Weights of a small transformer language model.
Architecture: LayerNorm before each block, untied embeddings.
Each number is 200 + 20 x the weight over its row's rms, rounded and kept within 0 to 999. Layers, rows and columns count from 0. The size before them is the row's rms in percent of the matrix's.

# k: layer 4 attention key, 128x96, rms 0.0584, rows 114-127, columns 0-95
# q: layer 4 attention query, 128x96, rms 0.0578, rows 115-127, columns 0-95
# v: layer 4 attention value, 128x96, rms 0.0582, rows 96-118, columns 0-95
# o: layer 4 attention output (transposed), 128x96, rms 0.0719, rows 96-117, columns 0-95
k114,116,211,206,189,217,215,195,216,241,222,219,203,223,155,202,171,184,199,198,194,202,171,219,193,157,217,194,185,205,191,167,225,216,195,220,235,238,201,184,211,185,213,171,186,173,197,198,178,242,224,186,199,216,203,165,254,200,191,204,181,205,216,200,180,221,183,192,176,185,193,207,208,190,176,186,218,183,245,158,190,214,199,205,209,191,203,187,210,198,225,212,240,194,186,190,172,198
q115,110,156,165,216,238,185,201,205,189,210,226,204,255,204,207,202,209,176,210,171,171,209,181,208,176,202,186,193,200,178,200,188,200,186,215,225,176,205,191,179,193,212,192,211,190,188,222,236,206,188,198,180,166,211,205,182,208,193,176,189,168,223,194,174,209,203,199,192,174,197,181,193,187,206,225,192,201,193,159,209,209,234,243,229,221,235,213,253,228,210,202,211,198,195,203,184,164
k115,112,157,204,216,174,218,199,211,211,188,207,186,189,188,218,172,226,212,212,224,197,213,186,226,197,218,225,180,209,216,220,205,173,167,224,178,181,205,187,168,147,207,210,175,184,170,201,215,206,229,174,198,212,202,169,210,196,206,229,226,183,217,233,194,225,201,169,226,193,168,184,216,203,211,217,196,209,186,201,162,194,216,222,186,175,175,201,230,231,221,208,224,202,220,216,162,195
q116,128,183,174,190,236,215,215,190,250,158,194,191,204,221,209,234,204,213,191,204,190,196,238,216,221,201,217,225,165,208,199,195,216,198,225,147,196,189,194,204,178,204,223,182,199,169,170,222,190,188,201,210,183,171,173,235,234,216,210,211,169,203,158,187,217,179,190,211,205,207,204,200,213,191,186,202,184,170,181,179,215,221,176,186,210,199,240,211,200,226,176,228,188,211,206,204,205
k116,125,235,165,219,204,197,192,187,180,181,198,221,196,190,202,204,161,214,198,182,204,191,168,211,201,190,221,233,230,230,215,196,202,191,230,183,212,186,211,203,181,193,201,193,196,223,192,230,240,212,157,188,204,193,234,208,184,208,218,197,210,247,157,199,160,191,182,173,197,213,204,220,173,176,197,170,188,178,208,192,165,207,189,211,192,214,232,227,206,222,190,211,245,205,178,185,212
q117,121,200,176,196,201,235,191,164,187,182,189,227,179,227,165,189,209,219,187,224,222,230,219,207,227,193,211,178,254,219,181,197,186,187,194,196,204,190,198,215,180,153,199,207,225,188,204,192,213,185,175,142,204,195,205,188,205,189,207,220,197,186,206,176,182,209,225,203,177,201,230,212,168,252,226,193,210,203,184,223,211,186,212,221,174,204,210,172,206,218,212,209,182,206,240,193,205
k117,118,201,202,199,192,216,188,199,189,213,211,216,191,233,199,214,192,184,217,213,175,194,192,224,193,200,242,182,203,205,199,167,183,198,183,199,201,171,201,197,219,227,161,177,191,201,173,183,187,198,233,168,240,228,213,184,206,227,207,224,211,198,200,204,190,198,229,204,181,209,196,203,181,180,248,218,183,177,219,197,171,249,209,203,234,169,185,183,156,214,239,157,198,207,193,187,174
q118,120,220,185,225,197,200,166,209,183,221,218,177,196,227,191,189,166,209,212,228,205,241,203,200,180,206,193,199,200,234,215,214,219,207,202,196,211,202,193,197,267,165,201,201,176,232,210,190,216,167,232,233,180,191,208,204,197,172,151,191,192,204,193,180,201,198,201,257,199,181,184,167,210,219,168,211,190,186,187,198,215,167,205,191,208,187,197,184,226,228,192,211,209,212,176,189,202
k118,117,198,217,227,224,186,190,185,207,202,206,204,216,206,179,196,182,209,180,201,179,184,188,164,212,205,191,199,180,190,207,236,199,206,176,207,185,179,188,173,200,209,182,184,171,215,162,187,195,209,203,206,177,178,220,235,211,230,233,188,180,204,182,255,212,190,236,201,229,223,184,165,210,236,206,188,210,191,190,196,196,204,236,181,165,208,181,189,223,234,247,193,159,215,191,217,200
q119,122,172,190,229,181,235,170,181,203,204,194,178,210,195,221,170,197,194,196,165,184,202,170,189,237,200,180,219,187,220,172,204,191,212,213,207,230,163,196,166,238,206,194,191,200,229,211,207,210,210,205,154,214,204,225,195,195,192,225,193,224,177,196,196,226,178,199,188,191,231,213,237,192,232,211,213,227,174,177,193,203,194,178,184,200,177,209,182,181,184,233,236,184,222,206,237,208
k119,118,184,181,205,160,192,174,221,178,232,218,203,191,182,209,187,170,228,226,157,194,204,176,214,234,198,191,191,223,222,183,185,186,213,210,164,191,189,179,191,216,195,197,181,227,209,202,214,180,186,226,207,216,206,179,224,167,201,189,208,205,179,200,238,226,210,201,192,194,200,220,180,198,202,227,188,203,237,185,235,222,208,224,186,240,200,192,197,165,211,182,222,186,168,195,252,188
q120,132,222,215,190,243,193,172,213,214,220,225,197,240,191,172,217,205,209,242,200,195,202,191,205,198,184,209,211,179,162,194,217,214,187,168,186,172,182,197,191,188,240,193,208,253,209,212,184,211,184,191,205,204,191,180,227,169,202,215,170,218,169,191,197,224,168,190,208,207,196,228,148,174,241,197,198,193,204,175,190,209,207,193,186,192,213,187,207,217,184,207,183,158,208,227,216,191
k120,132,217,176,202,195,206,202,186,178,208,185,203,209,190,171,201,200,190,203,213,182,198,226,203,209,157,212,208,172,183,203,197,185,180,212,173,207,230,152,234,179,220,184,195,232,237,208,193,206,209,181,214,223,184,199,261,196,200,227,199,198,198,199,205,181,181,217,225,194,181,179,180,242,200,190,204,200,195,167,227,219,245,175,177,200,192,213,243,199,197,188,188,186,228,214,158,207
q121,124,202,191,172,186,204,226,213,173,198,197,217,208,188,188,188,179,224,204,184,213,196,203,194,199,200,166,215,164,199,224,166,201,218,230,241,216,224,195,174,182,148,181,182,223,213,194,200,198,227,198,201,195,225,163,230,209,209,201,184,181,160,157,212,236,180,220,209,190,199,204,189,201,200,183,221,171,209,211,223,217,220,210,229,173,197,197,216,176,207,225,210,165,234,186,224,190
k121,119,185,224,186,162,215,239,205,215,203,204,197,184,201,237,198,176,204,192,204,223,193,192,183,215,230,166,190,212,210,186,199,210,201,222,188,183,195,182,220,167,172,176,168,179,216,255,186,201,227,185,197,218,172,233,222,226,189,178,211,191,169,184,218,152,202,221,187,171,197,196,193,200,191,219,239,234,172,203,199,214,214,183,198,206,237,226,221,208,202,209,199,213,184,216,182,203
q122,113,217,193,219,225,231,207,137,210,194,208,191,157,196,185,189,160,191,207,216,222,208,195,180,187,164,203,198,200,212,187,200,190,190,195,179,179,213,189,204,207,208,189,206,224,221,232,199,197,211,253,203,230,174,191,218,235,165,199,206,227,197,165,202,224,153,200,197,226,160,191,187,207,184,225,204,173,204,210,196,212,227,190,186,219,223,209,201,172,212,216,227,192,206,195,200,185
k122,107,173,180,235,203,202,204,182,176,236,202,181,165,206,196,189,183,203,194,194,200,211,247,160,205,207,198,224,199,219,239,206,174,198,212,202,181,185,180,204,206,188,176,204,190,266,195,169,230,208,188,186,201,202,211,190,204,228,185,207,216,180,188,180,204,177,217,198,210,183,204,214,222,188,196,177,178,217,186,197,195,179,213,210,196,216,202,167,167,234,210,177,246,212,225,222,236
q123,125,193,222,241,169,186,214,210,173,157,180,185,190,167,214,209,209,190,205,207,229,212,189,213,242,186,166,179,180,220,211,193,215,194,176,188,196,211,206,212,218,235,185,197,194,197,165,213,166,213,236,210,177,200,219,208,189,204,190,187,219,190,219,220,219,189,210,210,142,211,234,227,192,236,196,196,201,200,194,204,191,203,179,187,226,224,187,230,177,163,189,217,215,201,209,198,167
k123,117,204,161,234,191,200,207,219,193,196,163,164,224,203,245,202,215,201,197,165,195,210,198,152,185,221,210,194,218,166,153,207,157,212,200,212,167,222,202,227,186,184,213,183,239,204,208,188,199,193,220,215,197,209,221,204,192,222,228,160,186,181,212,171,218,230,172,203,189,196,211,204,174,202,181,208,230,188,202,194,212,225,185,214,192,186,200,180,201,195,196,220,207,216,228,227,211
q124,123,209,184,261,202,177,197,241,255,183,197,202,240,191,177,192,188,174,180,218,202,188,223,175,201,189,170,234,189,173,184,204,208,202,190,201,198,214,193,239,206,188,225,185,184,163,210,170,159,175,197,205,213,209,200,232,215,199,227,220,204,173,230,197,186,191,182,205,194,195,204,200,167,217,203,191,219,184,206,177,197,197,208,227,221,209,186,199,169,233,216,184,204,200,179,199,182
k124,123,208,204,202,150,167,212,147,208,207,193,146,202,211,177,213,178,216,158,200,236,209,214,199,191,155,189,226,202,174,212,215,217,231,212,218,223,230,197,212,200,217,195,208,175,208,190,216,168,204,197,206,213,218,181,201,191,173,239,166,193,198,180,208,211,228,206,225,180,197,215,216,204,189,212,205,200,189,202,193,168,227,204,217,187,178,218,208,177,196,219,238,214,185,203,217,198
q125,125,192,158,213,180,183,200,191,191,189,222,187,188,205,218,228,192,209,215,260,217,245,207,178,220,201,210,211,148,181,220,208,207,164,220,237,183,183,199,196,185,208,206,231,187,214,193,174,223,184,178,198,207,202,191,171,219,201,201,182,190,219,162,240,196,192,198,206,161,215,199,222,232,169,195,208,209,214,186,205,184,225,211,164,191,202,217,199,197,183,228,207,187,175,195,177,206
k125,122,210,193,192,191,138,233,187,194,215,171,219,201,186,224,211,223,208,235,221,205,245,179,197,181,237,203,201,183,226,195,205,185,178,241,217,186,186,195,188,218,181,198,237,189,164,198,202,225,212,197,215,197,188,184,182,206,196,213,175,195,209,196,204,191,163,213,161,240,197,187,186,192,204,214,195,194,179,198,197,228,215,189,171,193,203,243,167,163,208,209,224,193,187,210,184,220
q126,119,201,203,210,196,199,191,203,190,203,214,197,204,230,180,205,201,131,198,206,193,178,198,250,213,156,221,205,212,236,186,196,200,189,200,197,193,201,194,212,250,180,195,238,204,215,200,202,220,221,175,203,235,194,218,190,200,232,224,204,183,197,196,201,213,219,174,214,178,195,219,211,219,200,200,192,190,175,219,218,193,196,160,185,143,218,205,178,201,229,198,175,184,174,165,173,200
k126,114,219,219,188,192,178,206,216,189,195,225,200,203,198,192,218,215,189,224,202,193,173,183,224,220,159,193,174,191,225,170,215,194,214,222,222,175,200,245,213,222,217,194,212,196,235,218,196,197,221,199,185,176,202,209,176,169,194,201,201,219,185,215,210,196,203,213,238,257,210,195,206,175,182,222,169,192,205,151,237,185,172,205,191,177,173,205,186,178,205,212,178,192,217,200,209,150
q127,116,194,181,186,221,186,246,201,210,211,169,195,199,201,198,217,200,207,201,225,173,220,164,241,215,206,185,193,204,216,189,195,170,171,189,217,219,177,190,176,227,185,167,213,192,211,235,204,201,175,224,162,206,205,162,224,210,194,208,220,206,185,194,223,211,214,184,218,224,216,246,195,220,171,200,197,221,252,204,207,212,180,200,197,218,198,154,177,172,174,189,182,195,200,223,194,200
k127,117,176,170,191,211,196,178,204,237,218,186,210,231,213,206,193,211,212,180,181,210,187,228,208,181,198,196,199,177,219,198,232,193,169,211,214,166,186,204,215,226,195,182,210,206,190,214,187,208,227,157,171,191,191,181,248,207,183,201,237,213,202,220,200,217,210,222,186,178,237,179,199,189,178,216,179,198,235,193,184,163,242,182,219,245,220,182,187,196,161,190,194,192,205,207,226,196
v96,101,185,191,207,223,172,175,173,236,185,187,188,211,195,193,201,197,208,224,195,225,201,171,178,215,214,205,229,191,192,187,209,172,211,219,190,165,171,219,232,206,200,233,188,201,178,221,186,253,210,211,210,219,176,174,199,185,207,212,213,177,203,194,191,228,175,214,198,160,160,201,170,203,192,229,226,213,187,198,244,226,191,188,145,223,190,195,199,190,195,200,181,224,196,218,214,204
o96,109,211,211,167,202,228,232,198,212,208,209,198,189,213,210,115,192,209,170,200,230,197,177,221,201,213,193,208,189,187,180,187,201,181,235,228,182,196,208,172,185,193,187,211,166,225,238,199,218,184,200,183,205,183,172,220,199,183,212,183,199,192,189,202,199,217,169,221,205,211,217,222,190,196,204,235,213,199,212,194,226,187,213,206,200,217,225,190,153,209,249,220,180,186,196,222,192
v97,092,190,189,215,219,201,208,189,191,183,212,244,207,197,180,201,212,252,205,214,231,202,214,221,212,227,179,164,220,227,194,213,148,178,193,208,221,224,202,178,191,176,186,181,186,179,235,177,169,157,215,208,214,194,214,173,211,176,219,217,204,196,205,208,204,165,206,201,218,196,213,203,233,236,195,187,195,193,202,211,198,214,183,227,189,202,198,238,173,228,181,178,187,179,166,183,200
o97,101,198,202,193,185,218,194,214,151,206,210,154,195,195,195,195,221,163,227,172,200,230,218,158,192,213,206,209,206,180,193,208,207,208,187,168,217,211,169,185,181,216,209,197,230,220,195,176,228,209,216,191,222,220,208,200,206,200,189,166,230,220,209,192,230,240,215,201,201,244,210,185,171,200,185,191,167,219,172,199,196,212,196,220,190,224,187,224,234,211,208,192,202,224,233,162,178
v98,100,218,206,204,206,204,183,171,183,182,226,206,195,188,199,197,214,196,193,222,186,209,151,192,211,201,218,188,217,197,182,152,231,223,191,200,207,209,180,202,196,232,191,192,207,191,197,234,228,169,231,170,239,205,218,215,137,206,184,234,199,177,200,215,204,200,206,218,187,186,189,199,181,211,188,218,187,232,228,208,155,199,205,186,190,244,170,159,202,201,184,202,205,206,189,178,214
o98,104,187,214,203,199,210,167,259,197,184,226,178,195,187,207,197,199,218,205,160,206,176,226,222,230,199,196,202,218,190,210,226,200,207,203,232,212,194,208,212,165,230,221,222,179,191,222,220,179,178,194,188,166,204,208,187,208,170,180,195,137,205,177,222,198,177,185,166,233,181,214,205,217,227,205,177,187,180,183,170,208,195,226,201,203,192,192,225,192,224,188,213,200,233,218,189,213
v99,117,195,218,208,228,222,214,209,182,203,213,203,185,171,199,148,177,204,192,200,232,207,181,188,178,192,195,196,185,235,188,176,208,216,233,205,221,225,211,210,205,181,187,216,213,224,186,216,231,183,204,178,169,214,155,195,175,187,204,212,214,189,213,181,162,212,219,223,183,217,206,180,211,210,223,169,231,202,183,195,198,222,197,212,202,181,179,208,178,181,236,196,220,261,204,192,162
o99,135,183,161,180,203,202,187,179,158,223,218,219,210,227,200,214,184,193,200,204,195,179,182,192,230,180,178,219,201,205,208,189,207,218,187,206,215,195,233,212,211,214,202,203,186,177,204,165,195,220,199,224,211,204,265,220,184,215,177,169,211,210,181,239,209,199,153,200,221,210,214,179,194,197,195,210,211,180,189,248,214,165,192,199,175,181,187,196,201,174,200,196,198,204,171,186,253
v100,099,208,241,189,186,174,208,192,207,192,201,184,189,215,149,259,175,197,187,187,225,200,167,178,206,150,213,218,226,182,187,165,200,209,216,177,229,170,177,181,213,177,204,227,169,196,206,217,195,199,222,203,211,210,179,197,219,175,182,204,204,207,194,222,194,202,221,218,197,175,215,195,178,210,175,227,188,194,210,206,208,216,212,186,230,201,176,228,206,207,205,230,234,224,185,180,219
o100,113,237,185,200,191,191,193,188,159,155,187,209,206,183,193,203,200,236,171,201,192,179,211,206,243,212,173,217,217,212,173,180,169,230,224,206,192,199,225,198,194,224,171,220,167,164,208,218,199,167,208,222,185,216,191,214,199,185,179,179,213,201,192,181,190,229,201,226,202,194,213,237,205,203,219,188,192,187,211,192,171,177,203,239,224,215,238,223,197,183,158,219,198,206,192,225,201
v101,110,194,215,198,222,185,242,212,215,198,218,210,193,191,182,205,182,231,171,167,202,201,215,232,195,186,180,164,213,193,233,184,180,179,258,166,219,179,222,188,206,189,186,148,190,196,198,209,167,205,209,182,229,194,202,207,171,232,205,207,229,199,192,202,242,218,191,210,192,201,190,185,203,211,181,201,199,202,199,217,181,179,234,208,182,182,220,179,169,223,205,199,196,187,199,173,240
o101,117,219,216,209,167,226,188,176,189,221,194,189,153,215,212,165,207,152,203,188,208,177,221,171,193,199,206,231,225,213,210,193,200,235,211,208,173,229,140,219,203,210,203,204,214,197,200,198,194,163,230,212,175,237,192,218,171,174,218,180,197,171,226,213,221,189,217,230,197,192,218,208,187,212,209,192,190,201,201,202,187,193,201,188,207,207,153,204,206,187,181,180,223,232,182,197,197
v102,095,212,207,216,190,210,206,212,204,175,205,181,197,205,186,182,195,181,194,166,194,197,210,191,168,207,209,202,173,211,162,208,189,174,174,207,170,196,210,214,193,199,210,175,240,191,245,239,217,212,169,209,198,172,185,173,193,240,223,190,163,203,210,211,228,204,143,207,174,204,203,210,204,198,191,184,185,205,200,147,212,205,211,208,211,197,174,215,206,232,235,229,195,209,195,242,214
o102,103,183,200,230,200,211,199,191,203,189,196,197,203,165,195,181,205,178,202,170,216,234,160,191,186,213,182,158,189,188,191,174,201,207,201,207,217,181,185,207,224,168,206,203,189,178,224,203,224,197,268,221,176,143,215,224,214,209,179,176,211,197,199,212,198,223,202,214,220,196,191,219,242,232,212,178,211,173,200,221,221,177,200,174,177,185,194,217,173,235,201,191,218,194,198,195,204
v103,099,214,211,231,174,187,180,219,211,209,222,208,203,220,216,251,190,221,215,182,237,220,195,206,252,186,149,234,180,213,194,185,227,209,201,167,204,158,202,202,188,177,200,179,221,173,214,196,193,204,207,207,173,192,159,190,192,183,223,206,211,225,189,183,203,197,210,196,199,167,199,181,220,194,163,207,196,214,204,205,204,184,200,221,214,163,202,211,218,191,228,204,219,210,206,167,237
o103,102,200,152,210,223,226,218,156,190,178,207,191,193,195,226,178,222,196,230,210,170,174,209,210,196,213,189,201,184,205,213,173,196,204,212,211,169,193,191,191,253,224,174,207,175,210,192,212,192,182,192,172,211,201,187,212,191,181,204,201,190,213,213,198,218,232,192,214,189,207,209,215,175,224,205,232,176,193,189,192,211,168,169,247,225,235,221,212,211,226,193,237,223,212,179,172,175
v104,097,202,232,198,171,204,212,230,203,188,231,199,187,192,194,212,213,211,229,231,189,192,189,196,196,182,185,204,207,227,194,220,188,201,153,195,206,211,216,202,225,211,176,220,160,182,202,215,155,220,182,217,145,184,194,198,187,180,197,229,196,234,197,212,243,152,200,196,171,203,206,234,193,204,213,225,218,194,195,223,203,216,198,217,186,199,206,209,193,178,194,206,198,145,223,166,197
o104,102,194,176,170,216,211,188,231,222,170,219,224,231,203,207,181,199,183,196,244,216,215,211,147,204,199,207,202,218,221,202,171,194,210,179,181,202,198,217,204,218,229,171,178,191,164,195,249,210,198,221,178,226,193,181,183,206,189,205,190,200,194,238,163,173,211,192,223,210,206,199,206,189,194,173,194,214,227,177,217,195,203,184,181,199,228,221,196,185,250,191,213,207,204,187,160,179
v105,096,155,185,162,197,185,206,212,186,207,215,169,160,182,228,218,225,192,199,198,199,204,209,213,206,190,180,188,182,210,194,226,208,219,176,197,206,229,190,179,212,175,185,172,220,192,187,188,184,208,240,205,218,200,184,222,185,218,204,191,215,210,209,225,238,201,226,201,217,213,242,189,164,162,188,214,219,192,198,238,166,217,204,186,196,184,222,209,183,232,228,234,205,207,160,189,214
o105,104,206,210,214,210,176,184,211,180,183,189,191,199,204,199,207,170,195,217,186,242,202,196,178,225,189,225,188,229,188,166,210,198,211,211,239,185,198,179,213,229,212,196,176,205,229,193,216,181,220,187,201,226,207,172,207,157,167,207,193,190,179,214,192,222,202,179,225,193,224,183,222,204,214,204,229,198,227,224,188,234,193,151,177,195,177,181,172,169,185,193,216,235,210,200,245,170
v106,112,198,187,196,187,205,206,225,238,231,229,210,196,199,168,211,163,191,215,176,227,203,195,187,164,195,206,195,215,193,193,217,179,229,189,206,184,203,216,187,188,160,192,216,202,214,207,195,221,177,173,219,215,246,202,176,216,206,198,217,210,205,184,226,207,221,213,242,214,184,187,180,210,204,145,197,190,193,211,180,208,206,161,190,195,230,202,190,166,217,162,174,234,207,235,191,223
o106,115,229,208,226,119,207,219,189,180,191,206,209,211,178,239,185,202,192,188,187,165,209,189,223,229,201,180,183,185,193,188,219,227,193,215,195,195,211,218,210,207,196,223,178,205,169,209,201,171,229,194,214,149,212,179,193,213,196,196,193,188,210,210,182,194,197,228,180,183,211,207,219,175,213,196,186,173,227,224,239,209,172,209,216,210,239,219,213,227,203,196,218,166,184,200,194,206
v107,102,198,170,183,204,158,171,186,207,176,205,170,219,178,206,200,179,219,201,208,188,198,221,216,185,204,159,196,202,248,205,219,232,213,216,206,213,197,175,196,205,193,171,222,213,224,208,184,183,196,226,195,237,230,221,168,195,227,154,216,200,196,210,164,181,236,200,201,170,214,166,200,210,198,192,210,202,217,212,184,189,205,171,208,215,211,178,226,186,230,222,185,176,191,208,179,233
o107,104,174,208,228,175,189,178,221,179,181,201,214,181,191,176,203,199,192,205,187,201,192,179,211,182,214,208,237,202,196,186,198,186,157,188,166,188,164,192,206,191,200,198,175,214,216,190,239,194,194,202,213,189,193,232,215,219,162,186,181,208,203,198,162,240,170,202,196,172,188,258,188,236,213,215,227,206,211,211,222,182,175,229,207,200,223,196,204,211,163,196,207,207,221,244,218,204
v108,107,217,233,185,176,219,195,172,200,209,194,188,214,194,207,171,207,193,218,180,207,171,230,216,216,191,194,202,191,213,214,199,199,161,234,212,189,203,190,219,236,171,265,217,197,206,187,203,179,230,245,209,219,200,186,199,171,188,186,202,222,179,188,178,191,218,197,189,228,171,218,191,184,226,187,206,188,216,196,194,222,207,172,161,214,190,159,204,220,160,200,199,213,189,238,189,209
o108,123,183,201,180,190,180,196,211,205,228,188,216,236,229,196,202,230,181,192,225,219,193,192,234,200,217,189,231,166,219,207,184,167,180,176,237,222,212,175,197,195,204,153,225,150,175,223,206,191,205,169,164,219,226,210,210,220,182,208,232,208,200,220,198,196,188,207,213,203,207,195,231,180,210,189,180,227,205,212,198,184,181,215,219,212,185,217,202,184,145,179,193,222,204,208,189,197
v109,099,216,155,204,251,215,213,198,193,230,238,175,160,196,207,151,188,173,198,201,189,199,217,209,187,209,190,186,215,164,183,167,208,175,202,194,190,204,210,214,212,193,199,180,188,197,204,197,196,226,254,180,205,213,213,184,194,181,166,198,209,234,215,230,194,222,181,178,190,167,195,193,183,203,230,202,212,212,187,193,196,229,180,211,241,217,231,201,219,201,223,202,188,195,208,210,175
o109,108,191,197,226,167,166,172,202,183,204,154,200,245,217,181,219,191,203,161,214,219,178,204,190,186,208,206,182,224,184,212,209,218,215,168,245,219,200,221,218,213,214,227,204,216,224,222,202,158,184,187,191,221,180,183,187,219,183,212,195,198,185,189,213,212,202,186,193,220,199,185,216,219,202,238,234,236,205,211,198,230,211,227,197,190,207,168,180,167,172,181,176,190,185,210,192,219
v110,106,191,214,202,228,221,231,209,216,186,170,175,194,213,199,202,163,177,217,169,198,218,206,212,187,208,196,197,218,241,159,176,209,191,212,224,230,204,202,229,205,205,166,199,199,188,201,187,204,229,202,220,195,224,199,210,179,191,224,192,162,209,169,186,180,192,172,201,171,148,236,169,200,178,193,188,200,201,171,240,191,194,220,178,216,234,196,196,212,216,173,214,175,228,194,191,199
o110,114,211,214,171,177,187,204,216,197,208,196,204,227,189,186,201,188,225,207,213,204,198,198,191,188,183,194,263,181,211,191,188,197,224,199,181,166,218,181,221,209,183,226,223,224,185,237,234,224,181,200,192,188,191,202,187,215,210,200,156,206,183,192,222,216,218,174,160,199,214,186,211,200,209,213,257,213,206,187,191,216,156,174,201,214,167,212,231,195,181,181,174,197,169,189,232,208
v111,102,208,177,191,181,198,224,197,231,196,185,211,221,208,171,184,195,189,207,215,173,161,218,203,212,212,232,184,223,218,180,212,203,229,220,206,219,210,165,207,203,225,178,204,175,195,218,157,217,168,202,215,218,212,206,168,185,223,166,214,184,219,187,193,219,191,194,186,216,202,178,166,224,227,223,211,230,202,153,201,172,209,196,236,188,158,214,194,204,192,178,235,198,185,180,222,203
o111,108,208,217,200,181,201,195,215,214,216,227,190,210,172,188,182,183,186,184,220,177,233,221,194,218,209,207,223,203,194,202,234,215,213,171,164,207,166,161,221,224,213,177,206,221,202,188,183,195,194,159,207,215,196,201,200,187,197,181,142,195,207,232,180,220,203,187,174,201,191,210,206,223,214,193,220,193,182,194,198,190,229,257,205,175,193,165,197,226,215,219,188,160,202,209,173,168
v112,120,211,198,153,197,212,187,201,208,210,196,166,215,208,190,195,196,246,233,208,223,202,203,221,204,221,219,176,173,217,198,183,218,204,185,216,230,197,220,185,198,173,192,213,212,224,178,204,190,215,216,240,165,208,207,202,178,234,191,206,191,237,201,195,215,162,165,190,187,203,247,182,163,206,188,197,168,182,186,162,186,222,186,224,175,222,213,169,194,221,189,205,199,214,216,186,181
o112,116,230,189,208,228,171,195,202,209,202,193,189,183,198,244,219,187,202,193,224,174,208,203,192,190,190,207,229,225,190,212,163,206,178,207,192,182,204,167,204,172,246,235,201,195,156,224,177,207,205,214,178,221,178,186,184,229,202,223,171,187,210,196,183,201,206,210,213,234,206,159,222,214,217,220,217,182,234,193,198,230,154,204,163,206,219,195,216,195,167,173,199,209,186,195,206,216
v113,106,171,214,219,218,203,187,173,226,171,211,185,211,174,173,199,211,184,184,207,204,199,207,209,233,181,170,195,176,202,170,189,218,208,223,187,225,213,221,209,183,214,210,175,220,189,158,190,173,212,186,201,208,188,206,199,252,220,206,215,228,222,220,180,169,168,255,182,191,223,189,197,212,217,217,187,226,214,198,181,190,162,198,175,188,225,220,197,193,165,175,189,192,191,215,229,205
o113,113,202,227,172,227,240,174,199,188,218,188,220,186,213,192,168,184,177,194,231,185,161,219,200,186,203,228,205,200,218,170,196,194,200,196,169,163,230,186,216,221,159,218,168,189,223,185,204,196,210,164,222,215,205,201,174,183,210,197,197,195,212,171,201,185,182,206,243,220,172,174,161,194,187,212,203,199,189,200,217,209,196,224,229,207,193,230,212,217,219,242,191,212,216,184,202,222
v114,107,223,192,199,190,213,218,189,195,170,238,233,207,206,177,215,222,205,190,196,204,235,184,214,192,197,226,176,163,175,226,191,198,173,206,210,198,233,221,210,194,169,185,201,193,186,210,207,206,199,225,229,196,175,197,201,218,192,217,208,224,203,184,170,195,235,220,171,189,196,202,170,170,212,161,201,245,173,204,207,153,198,236,208,191,185,216,193,194,212,203,184,178,171,237,207,165
o114,111,219,161,190,194,240,183,214,198,216,211,200,199,191,239,227,203,184,179,197,213,202,241,157,185,208,205,215,195,226,178,199,208,192,199,187,174,171,206,202,195,176,185,205,200,218,169,186,201,209,192,215,177,238,183,206,194,221,196,240,186,171,205,265,188,204,221,235,221,226,221,228,175,223,179,169,203,190,197,184,207,193,199,190,204,211,181,177,198,211,175,171,197,201,197,193,236
v115,104,200,236,210,170,205,210,205,207,181,239,188,203,202,191,181,224,221,213,216,213,198,187,206,226,192,219,206,211,229,202,200,211,183,199,190,243,240,201,220,216,188,181,214,210,172,189,183,181,167,217,212,197,210,198,207,208,175,195,204,196,164,220,153,193,232,181,185,189,211,159,218,249,185,198,184,163,175,189,188,191,171,194,195,222,257,199,179,188,194,206,231,211,188,216,209,191
o115,110,168,199,180,218,192,183,230,167,173,193,198,193,197,220,177,232,193,179,182,172,189,206,199,194,228,216,211,190,208,219,192,235,191,189,185,182,159,185,199,203,197,227,215,171,185,203,230,200,238,202,162,193,242,213,185,184,230,190,188,214,189,197,202,165,185,189,206,174,236,192,207,195,206,201,190,239,201,200,219,165,220,238,199,217,160,203,223,229,213,185,199,218,227,199,194,226
v116,111,208,188,228,210,189,200,206,189,199,197,195,214,217,184,201,197,202,241,213,168,213,205,184,221,217,219,212,189,203,214,178,195,211,175,195,202,215,204,201,199,199,191,176,191,190,170,149,200,226,157,210,219,204,174,210,193,210,199,190,166,255,232,224,200,241,181,220,197,201,217,218,178,232,194,202,186,202,189,188,203,191,207,177,186,156,222,161,227,186,159,159,201,210,232,204,220
o116,116,190,188,220,190,209,195,209,225,211,209,193,209,221,216,190,182,200,230,220,188,157,210,201,171,186,207,192,194,212,196,219,206,222,225,172,179,193,186,197,203,225,187,225,196,198,224,207,181,189,192,182,221,192,153,159,166,217,237,230,182,176,209,178,193,206,238,178,197,223,157,219,206,231,208,198,207,183,154,216,234,216,205,192,195,203,229,215,234,185,216,215,166,176,203,180,202
v117,088,210,163,197,185,226,239,179,224,183,209,194,203,208,218,184,196,180,194,185,194,185,187,173,175,226,206,207,209,173,172,186,192,220,210,199,190,182,239,196,217,246,232,168,217,203,185,263,213,223,204,207,188,193,232,205,216,189,237,200,197,213,202,199,191,189,212,196,200,229,152,197,201,188,192,199,212,212,193,209,215,193,192,199,202,140,183,181,174,179,220,214,179,219,204,177,187
o117,093,201,213,200,228,175,229,195,215,212,227,195,202,197,196,234,196,192,170,215,250,198,227,183,197,195,167,214,194,177,201,199,231,218,219,213,207,204,194,194,202,165,202,201,161,187,175,201,176,144,168,255,185,199,210,231,206,184,210,203,204,203,198,232,178,203,210,180,203,174,204,186,181,188,206,207,188,165,218,211,229,200,208,182,203,220,185,195,157,228,217,239,208,198,197,178,207
v118,102,183,207,246,174,179,174,223,194,236,179,228,226,177,192,199,203,236,193,227,175,185,178,165,196,213,207,203,185,205,186,216,180,222,184,241,218,224,208,216,185,178,208,204,206,205,209,221,147,189,187,202,186,189,216,211,205,188,237,179,221,186,227,182,195,202,209,179,223,188,188,209,190,245,191,206,188,196,195,224,169,190,200,178,203,216,211,186,179,211,243,190,159,215,184,203,205